Part of a small language model's weights.
Training: a variant of SOAP for these matrices, 114M tokens, 3492 steps.
Each number is 128 + 24 x the weight over its row's rms, rounded and kept within 0 to 255. Layers, rows and columns count from 0. Numbers have three digits each. The size before them is the row's rms in percent of the matrix's.

# layer 2 MLP up, 512x128, rms 0.143, rows 428-511, columns 0-63
084:173135152121108117081105175117099112129126146118114154100105112111119099096159127090204140151103127102119127126156101108124178146107149110121127144130113118081093160115116100158106117158138099
117:131107128111140130163146106165110130141162118114098138116178147123110094141192100131129119138156145179122142100167104124129119102127148132128141157085104124084101083142125112119126077142135147
093:158149080131137155144127083109138133122165130129122104122134099149176108180147135150151112127118104132134141130126087108158114134089103123116086156115104140137121154126165128127154094134170069
100:130158119137168129086138113201089127105124088112081156169127144159109123129127139107122110113150130156128119115117108116120110133074112128145133121074133104125118145105094146134121146128178166
096:129124134129161089095147120131117108140155115110129140176192108201119121144116115121146099133108145133119133092123151139146150142130142144127132151124118132145106112117109142128128139155090160
098:109126132122147137082133084140159117134151127139156127165124119160120130149114150169119138086154130152169115110154094144134163107118116160153117097136099122159089137135171111143133119153102175
128:169107120116141106155117147108136126092092091140090119126122097127117130137157100121100106105165138128097131132116179137112197151148117135121084148119096094113130175123139126109127139130133120
089:162113168108162120135093120132152096082108133117174090155134123132144107118119136156103166120136080100140133123117136126162104124146152162100168129144111098129148111090118168103125152128166150
098:149114107117118111118152142146125146135137141099123081132113131135100140053129143140121118126145149152134175204152129106124140125083092121124070099124100126128107090132136194152141116143139145
094:137129112110102111195136136108124128117096122118152122140117124143107155108099132182170132135154137124113126128097098143160122091085078078158136134088095132115113123106149130136111072087137158
099:110117118092107126115113145167116114123122141118132097109123037142133142156122160153106082123132122125132144112112134169152144122109179123116078119103136149104121178097153149140120109130098144
102:145127114106104165126128159134116140141156119129112102115135133104136129121085090152162139131122131105117121136138156118147126140154124134131112093082094111157125116180149153140112128103126071
100:173091110085113143135131119091134087166130119114137100136151126163060132142135088127136111127164133097148091142148167125141123107141119080154132118071109120135108151131145108133112104118126143
117:132134090143140133106105167149114115101103072118113172145141132138128126169135093107145124154161148115119147121105119152098148172105100172138160126123116121171140140127120119093142134096099061
108:157116098145118139124151109144126109112165109169089135082140117184082117064111113118144093128195125101134092147121143113106152110093150172161131135121076123151152132134132090125129143113118134
098:148092125145101114089160149151111146132142149071074106143103145130153133162112135090107121109140141140114099079136129136134114101137143108133114128125119131112125097135186174138116142116129189
102:161139172134177125124123155074120146123143135071110111118151143137143131119154100125131112080132119089094130168139104179135117046109129092136114123144112156161125178177116110143136096138132106
126:114120116080133115150091110118155129116113112120120090147140094128100150157140131136105149146092147119163117092129174143142141122130091083134091142106093095134092141121145114141151083123144121
082:112151131165134097089134160128113152155142144166112134116053147106140156118109116160131075121140136111176167163143137149103117150109096096180145115124130097080137145165133171144105165138116098
099:146133147137148110123127130164131165134109079105158167099119096166128107093107160170105105114125119114145134180117074127153114099111110167109141118107129108136138122111080106132108112104135096
075:137103131131138162087140105127127150141160139142138133148140121169112144095119119138137122146113150154125147093212130135119149156138109122117130135118129099108141101116098106132117152100123080
095:150114089113106128186124146084164136178114125114115119110097154152137164133138113100146111116113094104151139154146123093154166134166117135148153167152116146163153096137136127123140133086127144
075:130075172110081124115100112169135145191107103131136124143134104183110131124126167135112146162134129171140137176141125145149146122137133110117123145103119077124122098091145108186150129156131116
120:109110125105143113094134157107069130119136151158130089136109202143130165113125140150161127129117114126140156157111148133128118119145151117077153164145159149138142114143136143152119152124156161
101:127153099120133075142102084110127098125124070134146141119150109166129128123077135123140156131106139169112129146123140111129175114166136108119148110108081073095146094101160120153147111144126137
099:126078151118127139131123148124089135095152133147100152129139169153087140158141094089109138149109100127135099130124118140163105120112131075065141086120148161094158124172139147124136128135154133
090:146125140144077154072100170152084160125130147129139146128139133134116127074150113082148150097113137135086122123139122155124106124155149131118079097150078172093133134171167123124152085106145162
101:176143112126165143089130156165118116153110118122101123151120108114130133110154090135134131068114145116157159123094092143120124139120137117140127126115136094130102107114139101128109156130097139
087:167147136077122127110135127126086151136118129120132149095166109125141129092162124139147142060120079081164142102091115084166119139130101096109121140070121152100149123106121136141115110140129153
083:152147116105129127108117099148131143097102103161125175136109101160073134131117122098164151123164143138133118146171098095129145109137098143173160112122106089159096128098120120147136116138121143
099:135115160096152150124130157167116169118145092138147111160141144139151125127145126128121131146141143119160145110137125087152105191120133153126132091117144131150149096115092146171129121084126111
082:080062181100148111140143131124156095108135129138112090139117100109137093113157091110128121149152163112105188115099164154126139166137137119152134137158142153103134158152138177128078111144123125
093:134098102150120129091139127141114192169132126109125121115144125149083118084153152111124102117159128141132128124143123136123109093150151162154171150138100106175094127129146098141145113150096131
088:108170148104102107116109137133074101113146133132159129161138101164175114105113147081124098127132123124130135117128083163148130149151153124130064127093104111131175208112159160093112138117144150
106:148103147175141107096123083154121062188185172147053102114116105142126148118129124136161086112095106154100115167104135114140121140123141157171129116123122118131120142185144141117160165171170132
079:122084140168128122103139120095106140075116142113107135122093154127127137146154107140132105157118161107137128135124178142127106112120128138127089130108143124140135154115166147150125078125157175
122:152138105118124084144105144091143120095134125147152139135159106139117132108113133160118112075122112124099127093080119147097156092131087150142132111170141118115128095145194089149143101138122145
080:148107137134118141125131149108115164123149124103121123148115113150118133138163104152088137111123124149167134144153097161108131146116061192119089140095120120141144109075122112145131079113145141
118:128113143108138111111097123111113099103100129135112164125114094098129117175158160131150096110103099169075118130158163116112108139129135146086163134121120171104164160128103111116147096163109110
098:131110168098164116129137114166097157172110109145119112148111114095134154127097155157098110124140144138179153121084140126173164141117111119139159153085149119127077150121158152119122092148113156
131:115082144094175141121131129082104141127169140112168104108108164094147122081147110109121091100133111157162127122099141122158142128125134147107099139151184136091127089100147147127110146154108137
075:071158140111132167146101119108125149096136116100103128143164095149131152162129133170132152127084114136126142125115110124140098100126105104131143144100111140114132110109094114106144100181135107
090:116141138141171093129127109104113128138138085137104138148127082152109134089170144102165115142091114139116135147134147134091120115136155118093116171085103133133165085128140126139095113119156139
110:171137105098126098125086100123081132164128120119132113126172096152172135108112106147086151128133092099159130158134128170098127085141130148109103154089104152109155136133122146159123119117138149
082:122105113098107152098113148151122101125198139124111134115138148100124088134130117093161143088090138086147119133133172171119129146089095127130142160122149142115144123141106105111150095179153169
107:123167079105180108112114121141133111127154144134120067153125133141117156139083139117104144132114119148148117133123138124090109125131133089122132105128110114112171183131161195047168144109164108
122:204116129159141127133170119163122118116103124146159117124160113137144123105139137098149110120163112129109160134096117101163114119139093107123105134138083070121125087066142112147148091135103157
073:145129132138104179143084090147116142123116081099121144104137154166113134110130159149123125130152081085107161132106150150135127133125131128112131150144144113146115097124115160115142132102147142
101:132112084095106157120141131109124154087155117076101143128138157151121140139117124175128166111116130142141126151171113124110173147103169120081111175119160139123152138132112152131129153120164140
089:109143106065080130132133142124128125151124143130092122097117111160145135125150147147129140144122137148162160158073060113087146105173117141167160104122112127166129141111147135102137121118169128
087:090100103152102139115160132125115106110157135112134168127142154137133116097138118136110149129106167135148138140153109150094182077105150130118131156148115119131176036114108136120106113087137095
102:120149175132138146151117096095123129119113138079124114123139110101129139093151084145154156109160162109115158141132143150091094116125148122144127090129136129126109102115151129120101073128128098
153:085094113106135150117159107119113152109166151172089085165132105126052139121135151137114105144103178159130139151143129130162086131131102095134124138116112127097119140142152133166143164137114133
074:166107104123140121041111126126129108098142199112112109111118139122112103154130117144145129119126112115124138148167194064170124115092160106076129138100133141086120100165109103087126139093142148
096:204119120154165143108100113132093178126134155131122129148129126112162135134177114123109077120126141099109129135140151118132105122086121135130105128123102128112099106094123085080097095101141111
103:133100122134152117138135157145125132066177132133107074117118131104123142122119113121146120087135116146145139103156142106130072112160121169153109167118128117134143136080103164105144150163167138
100:145093155137101148131155167120082136122143134113133083140148131148124143135150136113102152103169125124140091157162120120169114130098101132195093144097140156076099094159120091126145086137132166
067:136110152125144146138099144175129120095161126111076152115133097054105137128193138138142131168153113113092144082134160093118123123120137131149131123127087112150171132119104109135092116146125083
097:137122110121105119135155117134114105129143107155097098121158114132144109113126173100077107107127146126095119134137116192118155135141123152208090107135135143169108141118109163079156147092108142
097:095134144145150124160122174115106149119164106105148152117109123161093148144157125079121146108119168136102140147124119120132080105095140126123142118131148132074114119137102154171121121160165109
106:136167109154131135141124115127136141168134130142105136156135139179117132116108131118150127080156069121115156120128094133030095123148119138152123204113140085123137148127152133148134134094143170
099:167117138154100105083110115119092116134137152139125134142132185144086155129129124110149115130124114131162122138179123151152113134089146108125162165117117093101150139116120105153147124171160100
101:101098149090156123112109110128109101158150173088101126118143158130146102108148122097143098145161085133112133121187186124135125128150155124114154148124130125092099149162119086135135124139130130
098:152136146129127145105115123130146124134102085143141133147131137094098138124133122157141082176128146121145141142150086105111099133080105127158074117092143107138144127155134120202134099159147176
115:082151116119159155116128156164078108158113114134080165119121078160118103094109134149139130119127093121117123161134120143116163106087134149114146122116105139127153120112116113156119138112137134
107:123126163140142057108093116114107130156136150145146094141115138134115133120192148136134077158143121148128145140149155132136075120105102118162097128112112112146142112189179139124107136152133154
096:150091083114135136144169125150112084139126153165112154159151096129110152135126120143113097116122106127114128162089119136108149087157110123144101119088129135056096142132122105137161123143123138
077:103075123118114127177134122129091093119102130095131144089125147129168094094168129107109116126135134155167112145144152158107144111128149165140145129107153091094170127136081168107128125093136112
112:138076150093131130162127145132129124065112157152137136137162096102157127100138104110072144158121154106165119124122143160159124095117108127145136127110138097112128093130102146106149064102135110
107:153127136157152139079156131118131099161136099175101122119123114120098132118137136163133145115091152152138155122116123145160085117128117106138101143135120081156084147175161132147095137139070127
092:159094143110112084140136135133099141079170114112100117167089146153108107108153143096177119098164094151086145157071087137100110155106163109139126128088153109142165093130128137124140133166163162
083:164112126135145112098156151153117118119116181141087116155140094150102185165162133146114050122139132117091159147136129117094159120168069127129090118134114144141134102101086090114167139142143108
086:086155159107135117151118146118138082129124124130142070138168102119140103132126115105109146102122085115123082145090142129170138070149042146111091120126157185146117128117071126098165111118170136
119:143122135090143157082134103164198156109170150107145110139112133135126134146105137087174145111127129093130090171097138151125119107148086119128098154127126086102146118107161139136134162086119146
107:104088167106134117069140086113141089137154160101119129125121121111158104106123169099086139134134137170163119118143111110139120183148112100145170153128103118134135158119093066153165137131144121
115:123154162127167097106147137132109092149125120111134130126131126123110145142133114101136150104118128114172147159129117113125150135160109111112148158092111119111143162137166138193131122095109155
116:168125158162069043114104130159119112141105117127133151118175124100151138126184118150137132145141094146125135121144209109144108122106133155109138160129129096133092121134139136119140134111153152
086:058144178136131109102117128104125146113154112144118095125148148135154132128170125094155169124097125114105126114175126109110144125155117094105149123107158102167116112184129095108141132078152106
093:151128132112172065128104079114151099116159132137134083165136147131132151127129112065166152147089111137188094149119155143117133131174119121136099141113124083105137125095159155124130111147149112
091:139106117100116080124142116139116132100119129099103129135150095153126086103126096102087131121146130116073106142127111142089177130081147147139147126108123112142133172124168134127127113134146120
070:095099136151126082144165117120099082178156095151130122122127143138178145122123156135141156122093114137115156143102147084117137120129125183148126142146121116132176128089162138155125094160100147
099:152121132141112099092078134128079116114153099194125090123105115114164159134127154166127109086120153148174142099121143123149120134132125151099132092136128082110159133120130125107155137145131120
068:143129138150128183130135128136117132160132096118117152169141087135135142098104101151052109098114095158128176142116129146124126115154161167116158120106105118175120116164116145110130091118120128
118:126114100134159120137156137161142108113150123114142124156122107168143102116097146158130120085124132135152150153104094130139116114122114128103110068109210084177137088139113107136127093104121117